Weights of a small GPT-style language model, trained from scratch on English Wikipedia: rotary positions.
Each number is 500 + 25 x the weight over its row's rms, rounded and kept within 0 to 999. Layers, rows and columns count from 0. Numbers have three digits each. The size before them is the row's rms in percent of the matrix's.

# up: layer 5 MLP up, 832x320, rms 0.0443, rows 302-356, columns 240-319
# down: layer 5 MLP down (transposed), 832x320, rms 0.0309, rows 302-355, columns 240-319
# gate: layer 5 MLP gate, 832x320, rms 0.0467, rows 303-356, columns 240-319
up302 103:506537502491504516507477519519517451521485528521515510499455479484482479496546519476491501459514514509485560519490515498504518530517471495494498466477496439530506506461494529492494522503524479477550487492486483487487503476512516499538483480
down302 111:502502485501515470515491485447512494465521458509484494467523477506453524497510535496504492473538523503462516529480485473462522480496524462486510472476512501530513526487505509464492521486497461524473471473468488485521469481474471489509485492
gate303 103:493516500550517468488468468484454497506519509489519525510511491454522512520541502519517496522496492483511467512507523510538535484506478439441543461515508486470532522499512522518530485492472542490500497522515485522439497494562516491537502473
up303 114:490529549493488455497508543507504504521488495496495473505496518484525533459513521499514532490532533572493538477503532465506514517489508527510471492496489551518547496498490452482486513539511478505512484478522494466518524450485495482508470533
down303 099:491529525511542523516472484458498469483540502541503527507460511478542502521483521480507513510544474520475533503542521488510516549518528463511480486504496460537507515500537473474528512498535488534480505459487462465475498447473488483495482493
gate304 106:495476506521529514465479464463487487485501475528567473510485571487527491436501520531490521470467490460463518526508498529512524453521483479511495498471480500505518526533511540523492491504460471480494471492523500527499532531538503513509465502
up304 105:537475481483519491493505495494522483450518515506509499495491456511497512525457497536476508498505498494553481480488498489506536483494505480482514525496494508458528490529510518535512464478526503473470504482535519509517506518505534467480513478
down304 099:513504503477467515472502515444495515519514498453475510511530465483541473501460501509441498525528518505535501485500495476468501577494509493527518522475491471498536501517486553496443456552451503505504466490512498473505491469516560492518501494
gate305 100:443492487469501484473541498497519467569447499512524511519546539521479535483477524527500481503497503483509519496519516489480467482492460492511484475473450523495515539489521521504498512534483498448496492528492533486470541496511499464513473492
up305 096:497527487537488480531514504536468498524502518500526495528544469516539499522518482446469497476528524485522508412491487483525512518537543484470493537505490506503506467485477513428492511524511510457506500504468503474462479477501507498492528503
down305 097:453512478495482482572500576521492545481513494496547499474494484510515559525494473503541505537523541491498516512502513477477493506513485486493505514512482524497465489493490494498523509473519490512489476499520505469536509508509508495500498482
gate306 101:504498529508487491507500503502497508481521494492483480502514510487507522515485528476509492468501491484517523484480523474538512484490490464516458525531531499529457498521509455464502543485527523454544467492514547496502513477501489488543468499
up306 095:465503519499544506544487498472489467506500478504487542484508451528513501459515505495485510504456524474493459540497551478507419478519504519494483483477523498550463554483522528556510493510498456488497505508493548492469475575496487532506481486
down306 105:545500486508488522502521514492519503487485517508477495517559518472485526509509486499556492512487454539499481495443473480494500544474486495503501529518498466506497507502501542501480547514449454519500472490496475471506495545489452489523489521
gate307 107:446502523461512506523523498492516488461543485508521476465510517504469497534511536494526480474500483522543485495438560481505508462518479527476508500506445522467482520529491508469522486519477530498521524526483496539499491488546501456516537496
up307 106:522484511526481499516525472506527473493534482451456464434475555532530541507511458479531457480514493525492502499478526489481482489461512526521532467483472485479481491510486500529520512522497500528498498459497485510455487535475476544473479481
down307 104:459512502499530512497527523478532495467484472472527522501466500476462479492514504492528535529497495517491491545507448498558525514518503529452521510517491525514465496515517531567496495535504469480514530502494472523542482524529507484538487524
gate308 096:445471492429470520489484507480538498503507498540518481477479561461484465514494524473501529474492488518521478502514522512516496525476514500485519519481496519491487491535531512493492480454441494454505477503496488501524520531499476487501488425
up308 112:515522518502507520532531510488486514484475526444463506501499490484499483480513516517481524516524546511526484491469525492469493492552519540488496502472490490471507496455491420491492497507494534546501496528516524485528514449466525512532465524
down308 093:474519503522526494495486525476482463497496488514540515501512546493541494524488483536473513502509494488545482559528542510475484495535509493494480523511471496532509489513517547497463507518541499459496459497516486457499477471511484441520446454
gate309 105:498501505483509478516519479490513513466507500519530507484477494505493485474527509453508509475478531475515495458492542449495532538493474471495527484510506465465487490541478492431463491512476532519494481488556500490527513560485496479495503483
up309 104:493487540481509467483516495509514498506520489535514483552529447469497489490510461497495488491491503530464513491525494493536543471496528517518532518443462522484501513497520519525477509479503526498503499511499525496509461480478511553497485464
down309 117:501574520506552527476521503484504515505500512539463516528488509501507521478483497508457469493513475510467509477543479478506528493527514528525496504505470531516484498509464489495469472508485505465486486510516524518480492494504510512526489491
gate310 096:537486485497514510508505531542522528507505522502519479503483514476459488538534503494493516459457499505475484534531506537501504511478503479473494526483478458519483513514533453502458523476508512462508506502534483494493515506480461475474504541
up310 105:529527495468514476489529490516486485531502518529486544515489503524510518527495491516491437516504461486462507489487534484467478502510500456477496475526497521493462524504521499541492518497562525463489531487503508508517422488489493491511488522
down310 092:528481513486503562482545507509504506503492470506497486501467494512511500496520509498517498522465534471493534454480482505531502497519511479498463510515513484470511499518469513491524482510552532545527499502527491497528503489510523529562513530
gate311 106:463522533493526456462472520481491481496510438472530501520479522462485510482475508541525503509481470486551532487514477509484512482509509495449495476471502538510483508477553472477538507489540514546500483517502506531484466522434540514540510493
up311 106:540547517524510507500518438520498480441465443462507497502532518502480489467480518527511489474524471497476474450543498532487492493493498508475482491537443520519526487461477490525508501504511537494484534482522486518512521510502446533505490487
down311 102:514536507528450515494479489482496502501500528468495494472439495489520474500484491502485461535531502478449522461471509496457498514485523476455491471526482469487530546502525453489566500519484467487486507486452496476515492469501496513442505511
gate312 108:474534507517498513472499491491502495528499498560530487529510534494464483499520553526528461493492490484508505505500490497464533507455487514495484464489502508488510539508495524509509503513485475532443474507539511509472530526489505467512535520
up312 105:521484524503465479497510460478517525437524530461547474457527498511439476462542475486461540520517524546500503512538490513482493505496541521507504492515485475475528485459486496490495482481494502519560538505474475541519454544484562461491464479
down312 109:496495487494514500488481467528538484501490486491495524520449532455525519484510525510503481456508468482499478520544499491541514527471510501534496460481459500522492477513525484493510466481506470511491508491481505486534507484505493476480525497
gate313 085:478482467469508522486519488565506537477520501491506526539504479466535536501485512458492474469512526500479539553498508482500492486500492497524520515456450461511462488551544479502494510525461461484480454460517468498491465510469484507510503494
up313 081:466500521482513524547474489479498519499556495513512540523524510489485504516523493450519521511522522519504485530509481437516475488500463462513447466478544519481520483484534524477499489482517506550537459491507496494546494500548509497509512531
down313 088:452468461495470521494480522545507486521501504532481508525450515508498532503481518504508485483482519481484540471541507453502493475508504514494542524516519468510456487510482476522519463513462476487535522509515473521461516510477492500515513517
gate314 101:503510513499495464507481526521497550520513502507517483465476489496477486489532499522517523437554479500510489492541554539515509503477459486482498512449512517490499491510534498508524531517492534487486495538503477514501482494500555493499469475
up314 103:445504476505512512507474484490480503517482520521514475458473451501479496509511514555489485472520516499500476488464508449531530522555489466533557465505543490498452512542469494495501478490448450515516479509529528536491546488535500500495524469
down314 093:512536476491535484534493479521501532505474522538511492488502526480468483490543483517538498482499519468501503516552523493498481467533464495490515528478524512544484495479544493502562529494516519554497482529481513459506476530520492503457491461
gate315 107:471462539525480522482497531531474506562460515516495439533477503539503505531492506498497518456480493493526515549526461488522505514529488522524489508469513530503512508488471497480508505517443516514533516484486480465484526497482528507529516504
up315 108:511493505502475479491498499475459556521526523532490475531443508517508454519509472523496485456453481516495508505525524501493526532470506479491488512464517522489495468500485433532502485499469504452499507501508513538477460479504500497515510500
down315 110:514465513476502483499482542500513470483525501475543549450532503474475532471504485534501553488494507486469531495515496523467496521515499526508504535527529474480525496518536528531456443481507450500476512469469509470501489489532490484456457513
gate316 095:437484472464471454493466496512515511511491498526527490523499492499497526468537540524519476549500511511503521478507491500478521506500504511536460447493499521519524528491510525495531504500521523499454462497550488457539515528499461493495543474
up316 093:509471499523489496523494545530481511429525531509486476489479499489473465498456475498515513476535490492498531483477539515475495500486441512528494482499480511478484490526515434466507499490501493522509464493455552497508471427497509486490422537
down316 100:479471479455437531501491481477474467474502491474488493539506476567531529517488529465466486470480497513515540483498517460494502504538499457496499499476539462461477498497484508506529537501515486517462482492529499516495523523468494521464541501
gate317 093:475479485474488444485540524503542543495499514481503529488502498476504527511514503544546493480483494540527493493485508502480490515499512463526494486529504480523474506445513505484478532529469476515482478456532520504499494493486550503483494506
up317 085:480549435478501533464492464522471507494465520477498474470560523517519489527473470515467489534503559552504478549513512498460465511479495537510526499518471511491512481531505477523480517523524520482527558501478466484512499466467511497488464482
down317 092:516526504548495456515461502521501488493507512515524542509484491487451525488503550514500519552479491477446507510510476440517512482510519496519484490482484486487528521507495508486527490490483491509502486482491486521525482515525469522472520524
gate318 093:486486480540498505498466581483511487508497514495479476489455457524517483519544542512506482507527500502523500492533513563488490476553512492527502495502509532535551468523511525453469494496513509540471490484527536533514486534498509474496538491
up318 094:493508534474455499564516484480467500470485488520469492513490547474461522508502480544510505457518532528471458516500525521530493539497424467506430499502516529538472504501528491527504515492530492512462505488491522503493534490485523503491512491
down318 099:517518471540486516481493509498534450465515514499569461498491496536507497483500466538443511499497535490495527468444488483445466506483522494483486473472471505468463487502460500503518526518529498544538525482511542505481472503544492508512494488
gate319 097:474462525485498469500497500525486498539500490482501502531519512499446517478508552524473508466507506473490547493509467523503529454535538491502512529503530544478485486452519517509486496499484495489502578523533507497474509495494489480481554505
up319 100:534502501491476508517485506468524493541510503541532479518501474493468467522508531481517464531495463491484513508496510532521508501574526507526464517529504452493493538525525533458519481491495505468502477529533491505533499513493517460484493492
down319 104:474469496521507495512532482504452529477541483468484466488524494481505529498477506500488502527501486477459523485519456519520507516525511508485483469492503516526527482474512450522504493463492535505494564519507562488499458490480482564502511528
gate320 099:450511481521489452507499539563535544533524501544521512508521528487477476543526456465485532512512538496504489450482489540529516489472526478507536509508503501532493543516546498461488495482473459492510502513507527553496467523481500494481539477
up320 100:509507524485461525488515483507477516506533466470510450456507482508532516506440489482461550459516511472492493513513514566463502525460543535528517509533522478527432533523514492490511528499551508497519526489533480495500495445540462533491485491
down320 105:481505535482560566519501507468493465483516499515535558492510530536543498504527536511519491539524488505510549568521486467518521516512489504481460519492483496489492527497493498493487504471488499497543473499487505488480531506495491498558452503
gate321 103:479464518479503538513477500523516480438530485508500484472512499462481444487540517524517545512461504494490513518493516513513493484516515441528486521484430484538524491505494527498500518536530531517486494494561538495515499522489563480527453491
up321 103:525519532484549485527566517487508532519515480522524465502501494493542501508474485544487505490482483493516510499493480520502499518454476489499525533499537528475491534519465524499508510490486479527512525498511515496547501473487500496507526468
down321 097:475489466544517509507484454539507547484523491527506480533452540498429524477524533494496508428513476524498498498503509534524527506549543499513521506485489496474488545496482513493526535479495506454514509492509532509494479521496493471524517510
gate322 105:490497490433523471513512473481492517483497496515487454508478529498467497492473478483595490496460483477510525530472481527498499454523490454486511479540512483547494480499507487476521498530532526506493455496539503505533565546486481469510474471
up322 106:511532477471518518482451503517505482455483519445499517504508518473481512472475453489522514516508491483560514473461526492484459438528500491486510524476509472518489495490518479474501481548517496501485544492518441522457503475552488487489510516
down322 112:523502434494535528430524516505481500502521474534476462459502480505469495489508468491531537500543557518519524496452447508472505488514503517493461490455503456495527488521486468477512535489529511471500496519492502489467544501493506513489501465
gate323 091:535488521449538461493497489517534507500545480558477458466453511523538501495516488500509500478505468501495469535519478467534492535488446500498490459502509490490472490463505487521468505500473537504478525546484491498508534523487476547528483509
up323 086:499522490498557478499458506483502447509522474508526474475487443484494459500507493508524558504494527502504492548523489501481503494472519484520479514472505530525478519508491519492487461491541484532483508463520460521526488484529487516503521499
down323 094:492519486488497528537521527487514494486493513430485541472532467473478526499526513546518517507467502472475500494510477455493501540512455524480502485507525504479495499460518515516490501516476519520468507484468467467507540499531516517489492495
gate324 099:475498493490525504520492480517504485518505502514470485453545516525492474507535536511485481476513473502549450510508465517524519499527449450481482476509491546497481519492531514514529510465504525532513457508511473475509465528524532487517532524
up324 095:509463495481487469520501490500524487549513487543476499519523476534469548503538514474516510504519505506455518542531532525571493524462521500527525478505506511501520539486515475562489514478506534493498545479543499517526518487489477523476503481
down324 095:512514471513469496535464446508503534494443513519492489477551522515519501499472501478512494498542435461532503482467516505512509472501492459476527511516525466489463501499453493483527512471503494547486469517472474451540560501459531533469522517
gate325 094:473474519511489458492474500542476501476526530476519488485512492498517488500551548532472516485483459487524525509513525496531493516488523505507548492475506538480505490516481579501509498452526520473516529515531523494558498503457523505505493480
up325 089:505537489529539533494499527539531475510530456518451496460451495474459489495441441459476479521465533523521480473477495440512530471505506508498547512513514489498479520505505431495532473527487507511523511470536471512493499475559523485523530516
down325 092:508485496490469500497474524511493490488530500495516482492526553515479491515569485512476481485465480489516516514491514509526469449504472450505473526514502497463487471528448538523499476451520489481495510500507469508491474514483501510492478466
gate326 096:491468518505474471494511451535473515480535527550551472518454519507487484493509502508531494494477516509510529512477491519463505521447483456506511513428479484514487485489468525482538547540474515476514495554514490509496506499481492508502531469
up326 127:517502476546474515541534498487499519441523510519511508491485508534483505495511501535512500492530539531534534535484494503490504518453468500553495498480504499498538497489478533468506510545513535507497499523494468498514501515475446506509491453
down326 105:544484502525467500473493496518520504463508523504459515528493503525460487438539494489434503522507498515494477495479487546536518527464516482549460488527485511495509517546491492503497511555516481518518496495524552506515456525510498462482535488
gate327 090:506521495550490482464522479514498479429526532451464434547493421494490491515542486484524515453501437491492535511543516461505515487487523546516482507531495454468481469481540506471533506535522487535484541528491531507502481523489531486548485520
up327 084:521487519508497474516517523501519500513525521493492522511524483533479533546474513533534478526448480463548501529511437460496520485495504513489518535526532479514501467493485508501491508482472470522575454493530485476507516524539483522499505479
down327 091:510501496494503497456496515492487570509481505489499522457450510469499459470489483464490516490571514516473519501523510512519513521535513482532469547517500497504495517519515480498492466516540493520500478496468482500538502538494508529493492502
gate328 103:495500528517463512497492524503511504512497524515535471480506488468492497558514481512535518476503506512479503499493514493534523504535471507564514462512524511470486448487530511489508477535472498530518527549492540500504501471520474467522483504
up328 100:552545479509492520525510525464492496468490498500515499533477499476497474519497465541502454488524505477501487477506509446513499469493469463509470495502503516514577498507539501474467487541499523484506538536467475503537467527508527479500482535
down328 106:492505451521505475496442513501489477549490525498470499533490528482444469519544475539478461472482508500447533491471498520507489493502479490488522473514510530491478506519535510535496495481499497480452511504476500563494496487496474482500490511
gate329 095:447476590473473473492509520481486487511458502542528498467474477503503511533507512519486501473481476479524459545489518486511532466514522487513516483480491488473462480509521517493480442525503522509505471492562523511545543489505471493525469476
up329 104:471494558537489492488511557462504485449500500575480526519504496513489499479484505587483530469541487529489465491493510522437496495530496507504482468500516507526460505506494506500500449492480505491511545523518500553499522476523500488510534504
down329 105:474477499494468479520476499462484530479521522484485522494519487508539503491499467510515499539485506486507522484456502482501514473522526477486454513488512480475484484511493509524504516467489552488499496459547511524536525527509497501501477486
gate330 093:504493551520493510445511530555520512539463497492506484540504491456525522474467577472485492488465474464536493520501498467516515472524492509500506479520445481478492504534527494450471499523486487463512489485499497462518460472489470493518530447
up330 087:499477457507504472464476491493508552527520486509488482492500477490504509522495466512519465497542526530495522513493515503485519488524483488491505467507507467484515502525478463468514510494493493477448507468481500545438500479458510454498474481
down330 093:464517506503487527502469491530476497497480513536503527490551499506520474463531475501543524455503495497468473507501473517493455534477440503511514493478475542508528542519502532541521492532460469477489506516522518511498490519536477474530532513
gate331 114:491489534490455477507460527542499495505479493519553491523459512502453504468526525488485524544470490488516494473461457535519520489490515469492440515492500530523533479498502523489494473498491527461474486521492501532528522540467502469477477480
up331 125:484524535471558528465516464470491460482500503498496530522476536525447498541513476519490502520491493540480504484509520467501517529505465544516506506535520504525534501505498555490496511497539495481497532458486482557517460476511523505503505481
down331 118:503493488499525504542495529550536498508533558467492478533531510474466494532553491516492505491482508510506456476476466485510511478513519500513516495480460509444467521527518490506508494510480513475542512506469520460536483491495466483482497535
gate332 091:487487473461489505521496477519543507486533522491459494500487470509496447511530509463469514509499531488528480496514519508495487511509518503503480512471536497481536493519490533478493499504492537485489563540502514485514500485500480480488514512
up332 085:506538544472512499492546495545488469502476486529480493499539520474478501500493482480496513512479487523498508526524499486480517520532523454528499484529472519501488513499488479496456484477516504473447496482500437471461543502527491478506480514
down332 085:464516496469501485484483483474471522506504500520499480487457487502534484513521519459519484485557542471478509503503531465485515509521495500469504479495475490493470445536500510509468519493512511531486525503534507451491475499434529535532557469
gate333 099:522517492531512505502540477471526436515492480492486440446475515525476513518494504509485481472535518495478526491447456512503490512513495516488504483507541502512470453484490531485458504518472532499479504471534513496479536473485489434508461502
up333 106:478487488522463456503516516515509545543478543519527540532555488503494500530507499460541490489500477527481486483521490519488531518573504474499510530514513453488506519494508517472497478473505514474484524503475540458522494567489505568508518481
down333 079:514502519488509507474458501510538503529494542478485525551524487531526500543473510478521479478471502534494503512506477488487473555490458519479515524499521506476504525452525489518511534524471525513505507521482485513486507443489501504521483510
gate334 097:542497525480503510476504502510516512520494526545538510489491472527459474515505525498511526518517467517465545506484513503578505529478490505487509523540495485489493513495526529481470518523474508512486521494520575486494503519512489524499483410
up334 099:521473508504485535487478466476494559500474495468460553530483517497500499486565455496476530485547498524493511493519530504544501495495495528458518488519493448496544497512512485480509504508497489555464502533487440525503525525509465500514471522
down334 088:473514574486505498481489531479518531490469503511505472515527525514494483501463507462519528478496509532504505543475516503516503478500494497523459481518473492481452509482551470483478506490532497500507503493517491519461430492494513486462486474
gate335 094:505472523498489468508503511519470514459518458526505491507482472462519478497505483517540490528520477464500517470487558516481477496507511530516506468481457512514532479524522497463487480498478523463453461513539492484507511475494498448540555515
up335 090:485470495487441519514529539488501470460509445550440490540464530482508498527514495535503468533516500499501502520499488509459498495525480523510488556479507495482484470513479482499508536513492535538503494504524522451499476502476486530487469504
down335 098:488464460482501542500500550486523496490538500508483466519509503497492504544472507491549482462484468490515442473476472518497528528499501455486487529491534486497500478468504494501507505492513518523474542449512513482490542515468495512481504527
gate336 111:538484504508515490460521487530524475516498497545504487495538551498520475534499476507547516480484508499489517475457491507479529469526499493503504529528484502468542475514496507484507496514487538491500495475494526520494488522480510457505515525
up336 109:495520527486487510500481489446459504480548439488538505537480478487493491501471499472506501456523470539498487481515518508551495538525504540521490525500490520498455495535485508470552492487507479441458512505501515533475485525475489507517518492
down336 117:499509520562504489483511516518528522465527513515475458466492526511464493492455511520458539482496499482501465553475517490473506467529469530509528460525491478490505474468469451493508476488518516499508516530466500486484546480506501499503474487
gate337 101:500464474502494510509493465542513523484488511502514497502524535504484496473465490532526485549485516472496505488544482474486495493502511525483493470526497458508498485516488490511489465530489539532486498466519511538484529518463511493527480543
up337 100:581514503514493511471483512464507551464517471487490516509505521482454493515514502464481507498505467506512485501514528531532495497512515521541422516517496512509519537472528515519495500500519532553494513540484492523497474487490504468478489517
down337 097:506497509499461529542485531554494488501457497521476455513529484487474504489482471526462517486500510497462498494492498476453492476477511471520471517479461481450492534500462452508509483518486507494525488500517517541494513485462454514470503454
gate338 108:443475502525508450494490507539508518510486478481568521493469507481438449519553532519534517534480495519539515467505512513496515453506530506448492524433451479524519507457492501527499480495473511504493481499488524565490545486478502486520525538
up338 118:532491521518472466494484537533494512547452488528511481488487496485505502531514492505516521514488497538499552454469518529494463508505530462502488451449505507496507545471507514472514522504459544522506499525485505523458476480469462492520525477
down338 117:537486514475489490501511498475512513480475505483496500509474491537546502526525534505486496467505523530497457454539495494450472480473497454509519498563493460482523536486489511479505502507480502496493525525458518507495504517525492520514452498
gate339 108:484512530549482517533507517514492474500523496515508495504456476511443523486595519486548499525483522474517466523521502543523505483514475479501535495460503504474505491508515495516517525512491506487499528476525474469438490517501527475547505494
up339 110:507498473477513511436529467501508512512517514542497518478523543495487457479430507475513469511492519485504479491476536419507498518515508449479508477513481469464465513514499486526491500511518514433487465552484519524490496521496502527547534486
down339 107:471499506483521456512502503510510533517462493510460519454505507455534460477455468506476456552469482502514496493502432487461495493552524497523491503502480485525544539505481490517516506449516510483496508486456506502498531488486499482524505525
gate340 098:482460554532499496506485557474462492523519448550509467467504524456492516535535484523462499503465525506481541490462485530521504504536515502514489474518487516473494469532475525534484463485528509502535449489489529522481449501511513457560488527
up340 100:540503515502487511477539512503500506525500518525543529533494469495497544466532512483468482499498482497474516498505443493507473481481547478500505510515514486491521524558504487546520506484509496480504536486465479509523471459455485501493517481
down340 092:518488506513489498460531493497516432438512457471510531534505486548531473484550491507533496461499488443520464474501499512537514490496462495476528503541527501501515446463484549476499504539496515503502505486531516478472466552539519485505514526
gate341 104:493554478518489510483450531507541510503516468497489519516497455488536517507531502469523491517486476467536512487500487498473496454524501488498489498519489497459499501523512478501452528520485533513537487500530493517482495536506492474483532510
up341 103:467519507501486488543491481490473496462521516504510500557510456528496486520517519485537546489507519519456459454500496477463461496546430532488558486498495556485503482483503522511522540508532494524501505525463496457504476504466552548499542513
down341 099:491570494491526452514491502537483483489533500530472497492505529487527455500469505481474459510501531517493528470516499496544526489504507501510469530460471493521500527516487498537445464496451482502541511489536487540499540506513505455508590489
gate342 099:448532565474483507476461505562543484445527497535521490475432550488515519493516497531537507480508471524510564526459521503483530469485486522540494496484512508511498504497493500509484512473504490495522508517518495543459471477499540492519445493
up342 094:491512473507520510527568480487479503516495525483496480501567490460544522544488513499508495486474514467502520476511485532520509522491569479478480503513526490486472524533474492500494503523501506561466495525515481518499527480490502451548487545
down342 102:484483510508470528463491496453516485473476450495529514500501484527526503494536481500498502498462495558496572501529491497469511455483453494497495477484485502475531549463502552469496494511535535517530518520530457514475495496512552483514443460
gate343 099:468524504460533468498486479496527517484515501501485469477463456504483492450485549486502530486493506482514465518504490512509470478496502494462453501501511536483500479493513530476495543524507549478544522514469478524519478530498461426509488490
up343 107:476510544471523535541456479492513491455533525480505550493462473514528515486450528551492495525494479464549518497513460493492492490483490500486513470471549533503489503498514487491520465557494528477552505510497493495528502448487520477512512538
down343 102:480471504466505466513502493493532492453514463486467494482499495499477480508530454505489476525485523507490514530490499491504503489487478483505502485497524510483498503459521454496508473519465467462478488517479501589467506470510504482471524494
gate344 096:532522462570464521482486501462523494497512513482522436525460534475463471522521542519494509514474518469472506494549496517562526532487492509527461528519519501488497530543507520471472497516493484472485532447508476538478520513517467491495519506
up344 095:494523464498518482503520555468491513510517467495479558520513472506527488517494514526514467504556531524453469457469521493494458553512492493453558564495505475500498462504488501500548491514465538526480512520501483493505491478467496503524504535
down344 088:497506492466477481544471495489492477505553527452531471502489500501493523511493499559522526499525462493536517542540496496493491478473494475488483482452521519511476483501486495551472455513561510507499491449520509512514518486499481500507502494
gate345 096:465487470521492549504481478497499502500435464509489484477548490510473539539503548521463519502525501471550495517495512497525486509507502484478478504480499505486476494485511485520474494499440495514519483447473530496467541477473486510528503509
up345 090:523539556520546536487489546533460471474506543486506470534520506494479511525498453503489462525495471491507505514531497497501503513498485536510488538540490503499534481521452512476466513438482514552487500497552437479508499492486488476520451514
down345 094:481500522499503506543469497503474531480556497512483526485469526474498466524521487503538522492518546482491497496464503528520460485480510514507462485481452480508500513491541522494446481511537466493490529491504511509481491453482509521517524513
gate346 084:527521502494508506507478507509485492474512499500514486530475463523484469449495514469517507514516482533478486466557542504485465479500493511449488505456542491530475494503508506554490502438497474473484488554486489502485499453525514507538561527
up346 083:523497542514495464468523528515480456492482496494510530476492508531486534498493506454488445511495481504488480501472545494485519493465453495533525498485506499448477459480521495422529492491517515476537524497508488494468528542538500514483527540
down346 081:497480491482508511524472523461557503525509531481507524526493485513511494499522500506510469476483488499473509480498493491516474496455501512483513485525470456491468497519501508512506499557457519451502486443528512518517475472438533530507504481
gate347 110:454468486523493514481509547518526503547493482511496492491444550505528501517510480495528504473505459447504473497504461492506497494528453477516468519495519473532480481483507506509529518520491506505517492515511520547497537499512485519537476463
up347 104:520530502509527485494503472465498500482486519466489540530504484514510454504514481507476481531457482533540494537530539459516508533485489482464494520472495469526512491500518522479513477473523529464485482478487517436507452473487480474534469522
down347 118:531482475502493522493498483542524498527536453486513532538464491526540498494532484495517524466487501461517442480507509500487489501478515509468530514496536466502530515505498485482517452500469500505518481532536515533448523537538463492508514481
gate348 102:470497480505460494499505514504532520498489472500475514489497480515487486538538492474524504493486523504522492481495476515475461473519488511499486519497531494491520517572495485476505503541513520486494522547477480534491521502410437518561500495
up348 095:481504531500542453532453495496482475511524466524486460477492482560493537486506498508520509482558490525472484487534509545470552481547522524524519481537496558482493517531500507486567542523487478521473489522448519482468513538508524536487516522
down348 098:524483442468490528490494486505517479447496507530498534516484527476501486488494525488455482438460489474472504498478517505457488489539554518531523455494508457511496500507511550502520490550480495505482481469502475494504481511499491472496504492
gate349 099:495478530470473489486506456513519450568516504514548487516522528479477478496482500478490518488538506510468511502471496524514483504500502505493484522457522462477525504469493521503505470552482525495498521503554534511480535486475476508495493510
up349 101:513446528497496451495449468483520497464514512508541490513548463462528495486528503519502518479529492498509535512525500490512495513447534487543467525523471480507516478470550519456499537543530496518478530474466485517520506500498446512493483484
down349 100:494504497521531549496504474471502463499467510517527493472483482491520506521510503460532524508522508497498521501504475500459507519500496511509483512494504516517490510485473455544533531460482545502456495496483537516511493480505548513499565497
gate350 091:503498544527436474489453508515469468487490487523551462512517475516466501491526460490491494503524505514500522534492520458525501492552486507497516477467476500469475511509501523515556477488510496461485514496494522494468491518517467463516491499
up350 087:464494499505517492469476502516500494527479522526489543496524545540530497501494485459500514514512510529478466523562502552495455518512526524527550468528566466487488461504493526531465480504486468460545499450461486513489563489494512509500493509
down350 098:544502474485537477480488552529512486495523492485482485477475490518550496491488520512484494485454487504510541512483545489458494506493504469542475467509472473522467539501499490466539503540516508497491491497489505528469504479491480531449465532
gate351 099:455490523476509508490488500517490481487552510489460510464502520436470506490498517522493476519488503506527543504534542501507518511438473476514481470481472546481439515495498471525483518505536506496473484502490534534514516485497550470504497515
up351 093:477509492549458496518505512504494507507497550482489485481532528519497493547495531487504516518510526519521504461507505511514535509515508480523504505447492471532496474444477513514500531532502464508471502514517451453482501517518504543519493481
down351 091:496524493482507457517500534556460510460490469538498496478476528486522517481505510481481475469515552528524517480469506483442588501538520472524513507462503509461460471445487503515511553521513474504527514507495531493525511468496448494497491491
gate352 098:538514516512508562485468490485513505492541513498522490478470497462493484513557507492511561464440538468494522478462454501495496526507513489481472500490514487487527478494473505483508480467520516507506468504513505513479491472465495512532488535
up352 099:527464488518491487454502469481501530508453465502480510558495555514505530520501543521534497493488453495493527503485516468476517461496520488485494521494497457480521469450471502555481480528492495491512486460494490465507509497484451538478498528
down352 090:506468463490490512476534487518466456537470493539496475482503501479465496508462493490485460519583497505492473473500507557532465482475544498496481519480489484530500468511500507489500470483470490478500514516536489519512535552473473490512524454
gate353 076:490517498583534525484545492518473472480490514489472506535488507501489513560492504569557474495509472486520489505491506524526518493517557465521508520537492494504484504480493503506511497521480501470480526486491475474484532488490530502498537542
up353 078:498551493479520493527520519462506513562489492508491496503519510484498507476492494490507575522451479484498512469468471501470501533472510497536503511527487523498511522489479472541494480447488501517504463472510482534506523484476493501436482531
down353 082:520486526482548485457515496489503515463498523492562501471479482493471485500530539517496481516526513533515492512501528466521517500490497505484516475472552488443510487499511505516506516503487498519488522531494518477489520495507545469539503468
gate354 086:507497482477532492499499478490511506507497467467520535473485493525511506501481499534495508511538513500525488571537491473471490511500491479450459480508537485481540507521535503496476529526456551479518490481513504470494504580529492486480500514
up354 086:527486470513481488515524508520467531506480503491468528499529481520503496506513478465496506511485502463502483541475502514531481456504500472477524515523515456460487486478480505522498514499515497500486522529535515479559510524540512483512539519
down354 087:488512506520530512509439501512528461520523478470508510501484528510487502465499485514489524493499512506503538497499511522512525495469505504530473484508525544535504504556504535508479520522455471522533474509504472515525445493420483500499478503
gate355 094:457494481482523489514525536504486482466473487558503518428513542493477486493462470491567529491498511538510515503490539511471503487521489458453518491490515511483516478508479446495480533523497541507484468523538487509459495482497490489492479455
up355 093:517503498545431478479493528552525476511467525483505536522510507514519489514522474518524508522505541523498489500497510507497485542494555536504514508485530570519515462434500499479499496472508519470510478517469529496554465489434494558495497540
down355 104:533485514505448518552493513493521524494512532476457454537493455514548513507544523460492470522520519473522450432482511493548502483488499473489525519531527457523491460523477512507493492540461543507510500545504486490491531533509479516530497500
gate356 098:497480516508527544455501472509550491524517506500515499446472499451491452501458550502501469440486502496532478515508528498517522515561487467427494506524504466509484485506529530547482508557549495525493531465513510500520487489523554485527503519
up356 095:499554476540470542524446511493511529488536491504497488470512521487489536530502521508500476519504467450515459478523470528532524441489543469527529515508509487489483481542490485504522487520452514477506505464506503519539466493516509563559491559